Weights of a small GPT-style language model, trained from scratch on English Wikipedia.
Size: width 320, 5 heads of 64, MLP 1600 GELU, vocabulary 2048, 13.6M parameters.
Each number is 128 + 24 x the weight over its row's rms, rounded and kept within 0 to 255. Layers, rows and columns count from 0. The size above them is the row's rms in percent of the matrix's.

# layer 3 MLP down (transposed), 1600x320, rms 0.0459, rows 1151-1193, columns 160-239
size [104 103  98 107 101  92  96  90 112 104  97  95 108  95  96 103  99  99  96  96  94  98  95  94  95  95  92  97  94 100  97 101  99 109 107 103 100  96  94  98 107 103  96]
[[148 156 116  65 106 108 121  72 138 124  94 155  94 115 156 137 107 159 141  98 131 124 142 129 110 117 153 103 114 136 119 122 116  81 111 158 115 111  94  80 167 125 118  98 156 173 102 144 157  88 145 125 148 147 107  97 143  92 139 112 132 162 102 131 142  86 202 176  70 158 123 150 143 166 122 130 140 126 156 127]
 [112 125 119 156 126 139 105 124 100  84 142 114 144 116 133 112 108 172 161 106 143 131 150 150 128 137 111  98  77  83 132 123 158 137 104 116 155 135 127 157  76 178 169 156 153 130 121 115 160 164 133 138 185 190 109 116 140 143  76 118 135 151 107 118  95 143 148 120 142 145 122  97 139 131 117 100 187 138 138 155]
 [127 115 110  87 151 158 126  85 124 122 128 133 163 168 142 111 168 165 131 119 154 116 136 111  72 142 115  80  77  95 130 136 160 127 151 121  98 143  71 134 119  98 156 100 123 123 131  94 116 130  92 116 125 150 127 176 143  85 104 118 115 136 107  78 118 105 134  97 142 113  88 188 132 128 106 117 137 132 126 124]
 [149 156 147 101 126 117 132 155 122 134 150 160 106 148 108 118 142 184 129 105 120 116 148 160 160 107 121 118 127 137 134 165  85 151 163 119 137 107 143 145  95 143 161 115 153 115 144 172 115 107 118  97 127  97 145 183 142 134 133 159 117 132 140 125 127 128 148 126 119 103 153 117 130 147 114 149 128 148  93 144]
 [136 152 140 118 121 130 139 142 127 152  94  75 195 121 102  89 147 101 168 103 106 107 141 187 133 147  78 146 101 166 115 174 155 104 133 133  99 148 139 139 149 111 158 161 157  79 136 105 131 146 157 106 114 144 121 131 123 110 110 133 138 127 163 163 159 136 101 142 159 148 100 105 176 111 143 130 130  73 143  80]
 [117 114 150 157 104 161  85 141  83 112 168 124 135 118 134 133 104 157 142 131 130 111 153 135 106 108 120 147 141 134 127 115 122 114 110 117 171  92 116 158 120 148 135 147  70 126  85 145 113 141  99 159 137 140 102 119 162 147 158 151 180 128 144 143 116  85 139 128 122  88  77 112 143 107 131 156  99 213 162 129]
 [152 104 139 133 136 121 124 100 115 127  96 144 121  99 119 110 156 165 156 114 178 145 145 127 146 126 131 102 124 129 126 113  76 139  82 126  96 130 114 111 113  71 177 134 162  93 119 118  76  72 108 112 100 116 128  92 119 104 118 156 175 145 114  82 107  97 101 152 139 115 106 152 132 112  72 150 130 157 128 130]
 [153  99  85 142 105 114 132 150 116 141  98  79 109 147 137  93 144 115 135 147 105 160  65 168 117 101 157 127 150 127 164 141 158 126 147 109 120 161 125  53 155 140 122  97 132 119 119 175  95 109 144 125 100 119 109 122 135 125 146 111 100 115 134 184 113 152 125 131  82 129 153 135 152 131 109  89 120 125 142 170]
 [163  91 132 125 133 151 117 180 135 125 160 166 145 124 110 104 101 103 118  95 110 127 100 143 116 146 111 107 160 143 166 127 112 125 145 152 107 108 128 120 124 128 127 148 186 111 146 151  92 156 154 119 154 151 182 160 125 124 117 159 101 134 159 102 111 111 118 162 104  95  99 153 133 138 124 145 117 141  88 120]
 [134 134  91 147 160 180 132 111 128 119 140 170 123 161  94 173 109 132 102 110 136 110 126 158 126 105  79 158 124 145 169 142 115 118 141 152 111 110 121 180 139 120 116 146 108 133  68 143 109 177 181 103 119 134 132 148 132 114 175 146  92 128 122 128 137 108  87 115 117 116 134 161 153 122 138 160  55 177 126 144]
 [128 140 100 100 131 150 139  84 102 134 112 157 152 134 150 120  89  96 146 133 157 157 117 124 100  93 125  67 113 178 143  88 144 101 139 133 117 132 101 156 109  82 115 133  91 118 100 158 131 166 153 126  67  97 143 111 112 119 101 128 142  86 178  91 117 168 131 168 138 140 115 135 135 121 155  96 122 113 156 164]
 [129 120 166 128 124 147 150  87 116 127 123 164  82 138 150 127 108  90 148 119 131 179 112 152 157 104 170 138 101 102  88 134 156 111 105 111 119 150 106 122 135  84 124 123  89 143  75 113 137 113 134  97 119 146 114 157 112 191 116 148 119 136 172 130 109 132 165 155 101 129 151  94 137 179 114 100 117 161 111 175]
 [171 123 137 110 135 155 161 124  93 111  98 125 120 153 147 107 173 115 178 114 107 110 119 103 111 142 124 193 112 124 118 105 166 143 122  77 108 144 182 122 139 142 133  99 158 130 107 167 151 139 135 123 160 148 165 142 152 161  94 147 144 145 130 140 104 100  68  98 117 165 150 128 109 115 112 108 128 120 127 122]
 [135 133 150 142 109 148 126 111 140 115 110 132  84 126 113 101 159 150 107  94 126 130 131 151 154 133 139 156 156 167  87 170 131 105 165 116 102 120 101 143 131 138 142 141 101 124 129 114 124 136 132  97 145 118 169 144 162 107 198 113 157 102 118 117 106 179 105 135 117 134 161 101 158 138 124 108  99 145 154 154]
 [124 119 146 127 105 160 165 123 166 111 117 114  73 124 133 168 131 127 133 141 157 161 101 141 126 148 153 124  94 106  92 111  94 191 116 125 126 127 115  94 151 107 112 133 141 172 107 109 109  98 130 150 136  98  92 120 105  80 134 125  94 116 102  97 173 133 193 113 105 137 120  72 119 138 181 125 128 131  89 119]
 [125 156 128 136 140  89 152 114 158 122 157 146 126 142 110 131 112 140 134 116 152 112 125 147 135 125 122 107  76 119 120 102 115 179 109  87 131 173 120 156  98 125 152 186 110 156 124  97 151 136 104 100  93  96 114 116  95 127 128 110 132 146 143 131 134 125 122 100 116  96 140  94 122 134 128 101 115 139 137 137]
 [ 89 167 133 137  96 137 113 116 130 121 145 164 124 115 125 182 153 129 157 115 148 159 128 100 145  93 130 134 117  93 171 121 143 139  70 140 129  92 123 145 151 152 172 147 104 132 127 131 122 115 137 152 129 174 156 137 157 161 118 113 116 146  98 137  99 157 126  90 117 126 127 128 146 153 148 117 103 130 107 110]
 [165 102 102 127 105 178 149 138 121  95 126 150 109 119 148 130  99 135 125 134 139 123 144 161 119 117 158 157 133  99 157 114  96 185 145  94 152 101 125 147 119 128 107 119 144 126 110 105 160 166 156  72  85 107 116 205 113 139 150 153 117 149 131  99  79 150 156 157 114 137  83 144 151 128 125 135 159 121 153 124]
 [129 110 134 108 124 142 173 134 109 108 105 160  97 135 133  93  83 128 135 127 129 111 123 155 139 131 170 108 157 139 162  96 119 125 152 135 124 116 147 155  97 163  69 128 124 155 110 166 149 127  93 126 140 122 167 172 129 111 120 108 160 162 103 148 130 159 141 112 130 112 128 125 122 106 109 170  90 107 140 109]
 [134 147  96  87  94 133 112  90 138  68 132 166 138 120 138 188 120  96 116 124 136  75 137 111 114 158 109 139 129 124  85 134 185 123 134 167  80 147 158  97 129 129 125 168 131 115 150 148 136 127 133  97 109 135 149 147 116 110  87 131 126 187 137 168 118 144 190 113 163 123  97 115 105 157 131 124 174 144 119 127]
 [159 127 150 130  87  91 148 130 102 135 138 124 107 124 166 102 153 108 126 115 164 104  82 155  86 143 118 117 139 147 117 155 104 111 127 147 108 119 145 131  88 154 104 152 157 154 145 138 102 149 152  93  83 117 129 132 128 153 120 113 123 146  99 116 166 131 129 127 151 126 115 104  91 134  96 143  98 133 138 126]
 [124 104 106 180 130 136 154 108  83 118 120 164 126 148 100  67 149 130 113 136 127 163 154 117 154 133  63  96 130  99 137 131 109 141 137 128 108 156  98 145 167 130 137 133 142 122 135 156  76  81 158 107 130 106 133 137 106 137  88 139 122  81  98 177 106 104 100 127 149 157 115 112 134 129 110 154 145 134  97 108]
 [139 103 100 166 141 122 137 159 116 127 144 163 126 141 152 133  85 161 173 146 119 149 140 139 132 132 155  96 128  92 136 116 100 146 168  96 113 160 112 130 118 156  85 122 112 134 111 120 127  97  86 179 130  87 146 124 131 124  97 126  96 159 130  96 149 137 139  75 125  99 114  96  95 156 122  93 137 159 173 110]
 [142 149 160 115  88 148 102 148 121 124  94 110 139 111 138 112  61  95 146 156 140 122 110 131  97 184  93 141 149 128 149  87  91  97 116  86  80 131 146 167 105 167 147 141 125 111 103 117 119 146 133  92 132  87 105 115 161 121 132 103 104 187 112 107 139 135  79 148 157 131 137  47 134 169 172 120 118 100 140 101]
 [134 125  97 127 155 146 119 169 139  92 142 125 152 107 150 153 161 105 133 131 128 132 142 121 148 102 118 163 102 164 156 135 159 126 129  99 127 125  91 135  69 117 135 121 114 136 114 101 143 115 124 127 158 132  94 131  98  67 162 120 126 132 123 126 139 153 130 117 161 130 125 145 104 142 141 122 128  90 108 141]
 [132 102 120 154 120 157 149 169 136 121 156 125 145 109 130 159 119 123 131 133 145 103 120 107 124 170 123 117  95 124 130 145 129 168 146 116 106 118 133 136 115 103 109 152  88 112 118 124 120 136 107 100 128  74 134 152 153 106  90 143  78 126 112 170 142 140  88 123 114 138 162  86 123 142 114 117  84 127 119 105]
 [135 154 117 148 119 136  92 126 131 120  88  77 105 122 148 145 109 124 141 166 124 132 111 101 134 124 124 134 128 109 136 138  96 155 121 142 124 104 153 133 154 131 164 145 121 168 118 135 138 128 153 137  98 120 156 173 157 108 112 116  91 115 106 145 129  94  98 138 178 128 114  81 115 143 122 102 116 172 127 119]
 [131 134 136  99 130 103 144 112 175 146  98 111 129 113  74 123 110 151  83 160  76 124 141 122 145 127 135 114  93 101 130 126 122 115 111 141 122  92  93 128 149 106 140 140  92 116 154 128 128 159 148 128 119 132 118 107 144 124  72  87  58 138 109 141  82 106 142 142 119 128 138 127 154 132 121 128 122 135 122 131]
 [110 148 144 148 118 159 127 125 170 164 159  75 149 101 104 148 188 118 151 130 159  77 126 189 139 165 107 121 177 119  88 138  82 137  91  82 101 120 159 117  89 111 135 149  98 121 147 118 139 135 105 151 126  83  96 102 115 128 120  99  99 142 101 104  59 103 128 122 151 119 149 161 195 119 111 132  90 166 117 103]
 [119 119 164 150 119 116 139 150 136 139  98 138 139 113 135 169  69  79 115 154 118 134 128 130 133  86 166 135 107 158 126 143 106 128 147 150 138 100  93 123 112 140 131 147 129 122 167 136 190  66 142 113 136 137 154  99 118 131 125 124 144 104  87 166 128  83 138 121 128  89 122 116 170 117 153 111 162 148 111 131]
 [162 154 138 117 109 152 134 130  72 126 118 122 135 157  81 149 148 167 121 126 112  91  93 120 119 136 118 174 117 154 143 125 155 153 154 113 156 144 117 163 100  89  93  81 170 102 111 166  89 155 122 122  98 135 164 129 159 118 128 106  96  79 158 141 135 102 118 176 135 156 132 130  82 118 152 158  92 142 107 138]
 [ 92 119 163 186 122 156 114 151 159 138 116 138 139  84 156 108 127 105 164  68 131  95 162 138 126 155 145 124 150 110 113 131 139 142 119 139 154 126 108 110 110 120 152  92 153 129 123  88 162 126 106 141 158 151 147  96 153 106 130 127 102 145 117 143 122 103 101 168  91 158 103 162 104 119 136 125 176 118 165 160]
 [164 127 128 155 132 150 126 125 134 114 145 122 149 109 141 116 140 178 134 124 162 115 147 141 115 128  99 107 176 137 149 135 157 115 166 111 106 150 137 122 150 155  99 127 128 116 115 162 153 139 123 132 122 138 112 128 159 124 131  76 100 155  83 155 148 207 111 139 138  55 147 148  92 119 144 103 108 116 144  89]
 [146 131  89  88 171 124 148 115 137 108 103 153 135 109 118 156 154 107 137  87 107 131 130  96 148 118 136 136 148 113 100 147  92 102 106 136 146 142 158 146 120 125 146 114 157 182 125 103  94 197 132  92 113  95 140 110 148 120 134 117  66 152  95 154 129 120 132  92  42 141 128 129 106 163 136 122 131 108 148 138]
 [112 133 110 147 104  98 126 102 120 153 127 165 177  98 111 155 147 129 122 110 135 131 137 144 134 119 143  81 138 130 162 129 170 108 147 133 112 138  97 144 125 137 100 141 173 127 153 119 134  86 106 138 126 115  83 118 116 154 148 145 189 170 147  73 143 128 123 151 120 125 108  81 100 138 126 148 163 126 141 112]
 [119 126 154 141 124 136 105 138 192 164 125 127 171 115 161 148 142 138 103 141 126 154 130 144 102 121 113 102 131 130 105 142 112 123  99 109 109 138 126 130 107 122 186 148 166 139 118 149 106 124 108 124 136 116  84 121 137 134 132 146 138 100 151 132 124 148  93 109 151 145 124 173 150 104 121 137 100 181 147 127]
 [143 137 194  88 134 182  94 128 128 122 135 136 131 121 141 148 159 112 110 164 148 157 135 108 130  86 140 161 140 121 117 139 169 134  76 100 147 178 137 125  87 137 132 124 132 145 133 103  95  55 127 146 148 147 132 116 101 126  98 172 160 104 135  97  89 120  97 146  97 123 113 165 121 108  70 136 133 156 135 156]
 [ 98 123 139 128 142  82 140 121 146 124 140 168 121 148 132 135 119 164 113 190 117 132 114 111 117 107 162 173 104 163 133 139 115 138 133 124 139  91 123 169 119  99 128 156 116 173 119 170 122 113  96 136  70 154  89 131 144 127 122 171 132 106 111  96  99 122 175 114 142 134 143  96 116  75 188  86 176 127 116 111]
 [110 119 142 131 154 117 168 117  81 127 161  98 178  99 157 153 137 125 112 150  99 153 180 170 175 150 113 114 131 104 172 154 124 136  77 109 146 132 144 121 106 118  82 148 139 123 157 110 139 106 128 116 121 122 111 124 135 148 122 135 141 136 142 139  98  95 138 113 171 101 163 161 121 137 124 120 112 128 101 117]
 [128 171 117 123 133 114  97 150 171 154 118 134 135 131 112 110 133 136 144 132  91 129 121 114  63  85 144 151 115 156 152 134 168 118 160  99 141  89 114 112 118 165 107 103 159 136 149 117 141 160 105 145 117 156 132 159 113 116 139 128 158 144 137 101 137  78 134 106 109  94 111 148 135 125 126 141 102 162 107 127]
 [136 124  93 146 111 116 121 122 137 117 166 150 139 135 165 181 149 182 114 150  81 103 155 171 119 115 101 100 137 207 155 119 123 105 123 168 143 134 157 118  65 160 114 140 127 152 106 148 136  85  78 132 132 141 129 151 106 144 161 150 135 129 129 118 105 132 104 104 144 145 113 134 147 136 111  98 133 120 107  97]
 [106 125 145 110 124 144 107 125 147 143 143 177 125 119 118 140 150 124 104 143 144 165 132 142 118 165 177 118 152 151 106 158  83 146  97 109  99 130 109 143 136 179 141  92 117 134 142 114  96 101 118 124 151  84 125 112 113 144 127  73 146 144 150 126  88 106 127 151 162 147 103 131 110 138 110  91 192  62 155 129]
 [134 154 104 134 144  89  64 123 149 136 170 152 116 119 141 107 149 171 111 162  90 176 137 136  92 135 114 137 163  95 162  88  90 143 143 104 145 121 123 157 131 152 179  98 139 126 133 130 135 110  82 134 133 130 141 118 159 130 147 110  76 135 131  92 101 184 119 126 133 139 124 139 167 135  94 154 117 126 106 186]]
# layer 3 MLP up, 1600x320, rms 0.0459, rows 1152-1193, columns 160-239
size [103 101 106  98  96  94  97 108 102 102  99 100 103  94 101 100  97  96  97  92 102  96  96  98  92  95 100  97  96  99  97  97 103 105 103 103  97 102  96  90  99  95]
[[106  84 155  84 159 141 101 173 142  94 131 131 109 142 132 125 136 140 102 144 178 114 107 147 116 106 115 117 132 154 136 143 117  79 196 122 100 133 141 156 127 104 130 126 107 126 131 145 113  87 100 115  98 129 143 132  95 122 143 141 118 100 145 107 132 108 101 115 128 148 117 114 114 137 115 168 102 129 104  99]
 [103 131 119 153 109 108 121 149 105 112 123 105  92 115 113 144 107  52  93 162 116 147 138 120 147 119 131 157 169 151 125 122 126 113 123 139 145 138 164 137 134 150  97 118 142 131 176 119 127 157 180 144 120 101 130  88 128 140 138 149 121 126 149 171 132 108 109 155 110 149 131  95 143 136 130 108 128 132 110 158]
 [143  96 126 132  99 157 133 125 140 146 167 131 128 149  74  76 120 133 165 184 128 136 120 122 158 153 121 169 127 155 111 112 103 124 113 124 125 120 135 124 152  91  96 173 136 134 103 116 160  89 151 125 132 152 117  95 144 113 125 143 127 127 121 124 106  94 126 138  97 116 125 148 142 135 126 123  98 136 181 100]
 [170 109 152 151 131 148 134 107 165  99 115 110  69 122 170 156 156 132  85 169 148 164 107 110 149 125 138 120 131  94 142 115 116 115  87 149 143 105 133 110  98 151  99 121 107 176 109 126 132 102 116 120 116 138 134  96 152 147 148 138 135 139 139 123 113 111 140 111  88 157 129 148  88 148 129 154 112 114 145 129]
 [124 160 121 126 146  95 179 139 114 149 114 128 129 144 137 144 151 125  91 144 116 138 120 126 165 152 117 104 172  87 148  99 135 125 146 153  88 149 139  94 126 108 132 120 197 144 141 121 110 101 127  84 104 143 127 151 104 114 122 127 107 124 117 123 110 148 112 155 140 171 147 180  98 169 143  92 137 105 125 102]
 [115 151  93 138 150 134 150 158 160 112 127 115 104 131 117 145 131 103 134 163  61 119 101 132 131 134 152 157 101 115 119 147 184 119 165  91 150 114 129 150 136 177  98 112 105 142 118 130 139 171 156 156 154 111 137 137 134 130 117  99  85  96 141 140 129 150 125 119 116 152 167 141 131 150 169 130 126  92 139 110]
 [122 152 125  95 144 138 117 130 142 158 153 151 145  92 116 197 149 149 130 104 140 127 186 117 129 153 106 149  68 113  99 103 136 116 107 127 178 115 139 218  96 124 129 153 114 128 135 109 154 123 119 158 148 126 142 146 116 120 112 149 165 138 120  75 161 118 148 114 156 104 100 129  92 145 144 183 157 126 116 114]
 [120 143 129 157 131  87 133 142 130 112 147 120  71 137 100 177 129 132  98 129 160 163 127 123 105 121 111 173 126 155 164 111 105 100 142 118 122 140 143 102 184 110 143 143 124 127 152 120 102 124 135 140 117 120 135 123 139 158  71 123 118 128 187 138 130 121  91  69 159 103  88 125 112  86 135 152 102 122  91 145]
 [161 132 157  85 116 120 132 157  98  71 138 128 129 118 123 112 144 134 151 136  97 162 116 110 117 106 187 172 131 118 104 110 125 127 172 108 124 137 197  96 135 131 124 119 123 136 137 141 153  99  73 144 160 129 139 111 165 124 112 114 106 123 123 154 142 108 165 133 158 105 128  79 105 120 144  77 148 114  97 125]
 [138 150 183 141 128 106 163 156 141 126 177  96  85 128  95 130 103 127 108 104 140 118 125 156 166 130 159 195 132  83 146 163  90 113  90 127 115 148 130 120 123 147 120 100 131 159 124 116 126 120 119 154 194 137 163 130 152 108 191 141 121 108 133 136 134 113  86  99 122 137 123 114 116 140 133 153 109 100 113 121]
 [130 126  87 120 133 140 122 162 124 142 124  61 163 101 148 156 110 162 133 160 148  93 134 112 116 121 141  99 138 158 167 101 109 101 101 148 132 114 122 127 129 172 133 143 175 115 181 136 144 145  91 162 143 105 131 118 154 129 137 102 133 135  87 121 123 132 100 109 168 136 111 176 137  80 174 119 174  94 135  93]
 [134 120 171 137  98 107 120 166 118 148 137  94 118 136 111 159 101  99 116 163 108 156 103 120 145 149 126  93 118 124 139 155 117 151 109 133 162 164  87 160  95 105 123 109 157 158  74 110 127 127 113 149 115 108 131 129 120 132 125 139 124 111 156 135 134 124 142 178 154 164 135 158 117 154 144 105  78 115 152 130]
 [136 108  84 104 141 131 165 129 120 117 166 102 157 133 138 164 105  97 135 165 115 161 106 122 137 139 133 121 144  78 154  83 153 173  98 117 161 136 125 122 152 135 120 129 164 153 108 139 112  92 141 184  54 118  99  82 123 111  82 152  79 151 107 148 105 120 126 114 110 138  99 125 131 110  97 141 136 113 144  98]
 [146 136  96 143 146 119 106 125  96 165 115 136 142 136 121  98 113 120 128 123 101  99 151 130 139 105 100 114 123 126 160 150 168  86 143 149 109 131 160 161  88 141 133 134  90 142  99 168 110 163  86 109 135 146 119 111 131 174 144 105 155 122 144 124  90 131  79 140 137 129 139 127 130 133  85 117 132 124 165 141]
 [133 115 124 123 131 154 133 132 118  83 138 116 178  94  85  79 138 180 113 107 135  88 137 141 124 104 151 180 153 171 158 139 138  89 166 145 135 101 168 128 123 145 112  95 124 132 111 143  67 130 191  94 150 176 153 147 142  83 129 130 123 138 117 121 162 130 136 115 162 149 157 112 118 133 141 128 151 105 111 145]
 [119 102 109 168 115 167 161 147 134  98  86 107 116 133 120 110 135 122 117 144 140 116 152 103 111 185 141 128 112 120 110  86 104 121 171 149 109 151 167 179  83 104  99 115 149  97  89 131 137 126 160 103 146  93  92 114 142 106 117 134 110  81 155 121 105 102 143 137 117 136 106 156 106 148 134 143 112 107 175 149]
 [ 99 142 131 147 148 125 133 147 133 138 117 106 105 114  87 150 140 124 142 101 134 126 150 115 144  79  97 124 117 147 142 128 154  94 129 140 117 125 145 139 126 184 147 106 127 163 153 135 106 101 122 159 120 116 139  85 157 117 170  85 139 122 152 134 158 148 139  80 137 116 187 105 157 152 136 113 104 170 160 116]
 [119 118  90 174 144 142 128 143 146 152 196 123 163 152 131 129 189 133 141 139 153 176 124 134 107 138  92 128  94 112 112 120 118 181 102 155 101 145  99 124 145  74 163 134  99 125 131  69 110  94 160 115 127 108 140 101 120 132 141 127  96 121 151 140 116 139 103 122 108 124 125 179 123 128 116  97 143 147 139 134]
 [117 151  96 143 165 131 106 158 125 161 119 113 109 118 132  96 131 177 131 167 133 178 117 164 133 105 141 134 120 112 118 134 133 129 156 109 133  94 124 149 178 122 114 112 155 145 108 103  93  94 108 165 155 133  99  92 130 164 179 124 132  97 116  62 148 109  76 167 101 124 128 158 158 124 124 119  83 113 124 112]
 [ 97  98  86 130 127 108 168 154 147 143 146 160 163 133 130  88 100 168 144 155  88 117 181 139 140 147 151 104 112 130 132  92 134 115 102 188 150 156 121 128 125 156 122  90 171 111 156 126 161 133  80 135 142 156 107 143 122 128 113 138 130 122 179 129 137 125 192 151 112 127 138 105 154 123 104 151 102 131 154 129]
 [151 149 114 124 151 104  89 152 178 121 152  72 127 124 128 185 110 152 124 119 119 110 108 124  96 150 187 129 142 144 121 152 142 123 147 141 181 107 127 145  96 115 120 145 100 153 144 100 135 166 120  98 120 149 116  84 139 136 180  92 136 165 135 111 131 146 127 139 143 133 154 104 113 146  95 126 106  97 150 165]
 [ 65 138 165  93 140 145 157 113 122 141  79  84 130  98 110 114 160 129 129 145 129 121 119 114 136  94 132 155 122 151 117 136 125 143  91 149 169  99 132 134  94 110 155 127 161  96 141 109 130 160 169  72 116 139 131 157  91 135 151 136 163 113 157 142 125 102 164 154 142 144 131 162 128  96 123 144 115 133 102 142]
 [119  86  93 113 175 130 178 130 123 156 152 159 138 125 112 143 177 182 154 138 151 116 120 121 126  93 149 114 116 129 107 157 120 152 122 158 154 150 110  73 144  85  96 165 129 149 166 120 172 125 131 152 115 166 151 142  78 127  90 161 118  92 166 125 109  85 145 113  87 119 122 179 113 101  78 163 124 133 117 126]
 [106 133 140 118 104 101 129  83 122 152  96 127 131 137  95 121  92 156 104 122 133 105 111 146 132 140 134 110 113  85 112 122 113 158 141 154 156 146 156  99 174 133 101 123 131 122 161 134  94 156 141 112 117 118 144 124 152 188  91 122  94 134 140 139 112  94 136 154 113 128 123 130 164 133  91 114 122 162 141 134]
 [125 129 149  94 169 111 105 129 114 144 101 114 119 112 116 106 146 150 121 134 113 158 158 174 124  87 129 125 146 106 124  94 141 117 134 135 146 159 140 139 124 123 166  92 162 151 136 130 123 127 126 126 145 149 133  80 128 124 150 120 180 151 141  78 126 147 148 157 138 116 126 147 144 128 157 146 161 136 142 162]
 [ 96 104 143  92 150 110 164 138 104 164 163 161 126 137 122 141 110 122  83  89 134 115 140 130 130 120 127 134  98 154 112 120 167  92 117 111 134 159 110 133 108 137 101 102 142 106 163 129 135 154 129 106 144 114 120  86  95 156 163 126 145 103 109 127 104 166 132 110  84 103 112 168 157  87 131 131 132 108 115 151]
 [155 111 127 146 150 145 109 152 105 111 120 150 116 152 181 137 106 113 167 103 174 150 114 147  97 118  97  92 174 140 150 143 131 127 142 169 166 140 138 135 116 143 147 121 175 149 135 140 148 138 132 145 124 169 161 141 128 148 171 150 181 150 146  85 154 147 131 114 141 124 120 119  99 110 107 111 121 118 123 114]
 [151  96 125  97 132 103 115 133  76 105 141 159 102 137 139 112  80 117 116 115 101 153 134  58 108 108 149 139  98 152 176 118 113 113 154 153 146 113 100 124 187 146 118 117 183 139 130 113 127 103 158 125 135 166 166 139 117 142 132 173 153  68 141 142 157 151 113 119 138 160 127 121  90 135  98 124 110  74 132 148]
 [100 123 129  79 121 123 171 137 143 160 123 103 108 136 134 126 157 142 118  87 121 146 163  91 108 147 124 145 127 116 102 109 167  88 127 137 130 109 151 134 127 133 116 110 174 159 113 153 115 169 158 136 115 115  97 153 117 147  94 133 119 134 176  87 105 169 153 108 138 184 124 129  89 124  72 150  92  86 132 116]
 [120 126 133 135 126 122 124 133 163 168 120 151 117 110 116 127 112 114 187 110 124 153 167 144 157  95 120 137 158  92 132 150 137  92 113 135 114 144 118 109 119 154 134 157 103 142 173 120 131 102 141 134 127 111 127 126 118 156 101 132 145 134 101  92 110 133 138  77 127 107 102 122 138 156 113  95 151  95 154 139]
 [162 119  79  57 151  91 156 120 103 104  70 159 118 133 135 123 124 159  99 207 129 122 103 131 126 136 104 134 116 117 144  97 120 100 125  98 109 134 167 152 166 124 125 148 103 149 122 100 111 141 144 134 156 126 131 147 131 125 119 156 149 125 146 130 127 119 171 127 152 120 125 141 164 132 122 128 107 154 135 111]
 [ 84 105 116  86 133  98 155  88 120 142 134 120 129 122 127 173 123 115 115 124 149 132 131 122 158  96 169 135 144  92 109 107 110 122 137 136 114 100 132 117  85 113 139 107 127 145 115 133 102  97 128  84 104 168 148 135 102 107 159 113 159  82 142 122  90  74 125 110 164 195 106  89 126 129 118 143 117  75 115 182]
 [ 96 118 137 120 102 115 157 210 100 102 169 132 166  91 141  99  87 111 121 128 132 146  93 124 155 132 156 120 100 108 141 150 154 107 141 119 122  82 162 103 115 121 110 115  87 115 184 120  74 109 131 122 129 129 122 120 136 135 146 123 119 113 182  95 162  87 185 128 156 144 122 103 104 174 115 133 155 113 122 123]
 [151 162 147 132 113 177 159 164 103  71 128  77 115 129 136 118 158 167 114 126 159 103 115 129 151 114 155 139 145  68 135 107 128 144 128 161 167 123 126 111 119 149 146 145 107  93 112 109  99 130 109  96 134 106 123  82 125 113 128  90 135 136 132 134 151 113 115 145 129 122  82 134 101 122 120 131 131 138 138 174]
 [146 109 115 147 106 123 170 107  89 136 150 124 107 150 102  96 173 140 118 110 120 131  92 112 149 150 164 122 132 140 149 123 174 123 161 117 134 132 125 120 175 171  89  81 120 136 127 115 131 116 167 113 102  88 136 162  69 140 173 128 153 132 111 155 153 101  75 130 143 105 125 138 113 162 147 127 163 148 139 127]
 [131 126 109 168 115  81 167 138 129 142 119 140 119 135 111 102 117 125 150 102  95 126 103 154 140 161 112  96 134 144 136 115 121  90 172 139 111 114 116 124 142 159  82 135 129 125 105 151 159 185 120 156  82  89 119 155 173 128 170  84 133 164 113 167 153 129 135 124 126 128 133 103 112 111 181 123 135 107 164 123]
 [122 119 131 103 107 191 146 145  90 114  97 108 110 145  93 141 129 115 154 110 117 161 152 172 145 159  84  96 171  63 120 114 119 131 129 117 114 153 111  97  85 171 120 102 126 101 146 123 118 144 111 105 157  97 168 140 134  91 139  97  96 138 172 165 124 131 102 160 108 117 105 115 137 142  86 157  71  94 120 177]
 [142 137 132 116  99 122  90 153 153 126  65 165  76 137  69 114 128 123 132 118 138 111  74 114  99 128 137 126 140 134 100  81 162 122 155 145 104  92 120 127 164 143 134 122 121 109  96 117 123 129 118 162 105 129 142 141 143  99 136 111 114  98 105 115 183 136 126 140  79 168  95 118 110 123 137 135 141 131 141 116]
 [134  78 134 126 137 163 140  94  78 140 146 136 156  87 148 127 132 127  88 105 165 106 173 164 170 159 119 114 167 102  91 121 115 140  84 131 112 154 144 143 141 119 146 141 125 131 109 149 101 110 117 150 177 125 138 155 146 120 122 121 111 108 121 156 153 158  90 163 124 130 103 120 111 126 117 131 132  80 155 135]
 [138 142 150  97 133 166 128 124 125 136 109 111 118 111  89 109 123  90 122  89 145 148 112 115 166 128 143 140 101  74 104 137 136  93 136 106 123 101 135 143 205 130 124  96 153 111 140  97 143 143 139 166 143 114 132  84 144 142  97 118 117 147 128 130 167 105 138 123 133 159 148 144 102 102 113 114 104 132 127 154]
 [173 109 117 116 135 181  92 137 103 141 111  79 188 147 111 135  82 145 140 109 129 103 114 130 129 115  80 137 103 149 150 122 144 142 137 154 143 125 160 102 124  97 129 123 152 148 120 130 145 135 152 108  80 183 165 183 128 148 154 125 114  79 122 119 134 137 123 147 103 162 119 117 106 133 125 130  75 162 106 156]
 [161  89 115 138  96 172 143  89 111 112  97 119 177 133 111 163 136 135 108 125 128 135 144 143 171 141 118 115 139 157 144 163 152  88 137 159  79 130 150 137 105  75 115 143 152 180 114 136 153 144 160 117 160 112 127 134 121 133 113 158 149  89 124 130 135 126 108 121  95 106 164 148  71 141 119 105 128 160 137  77]]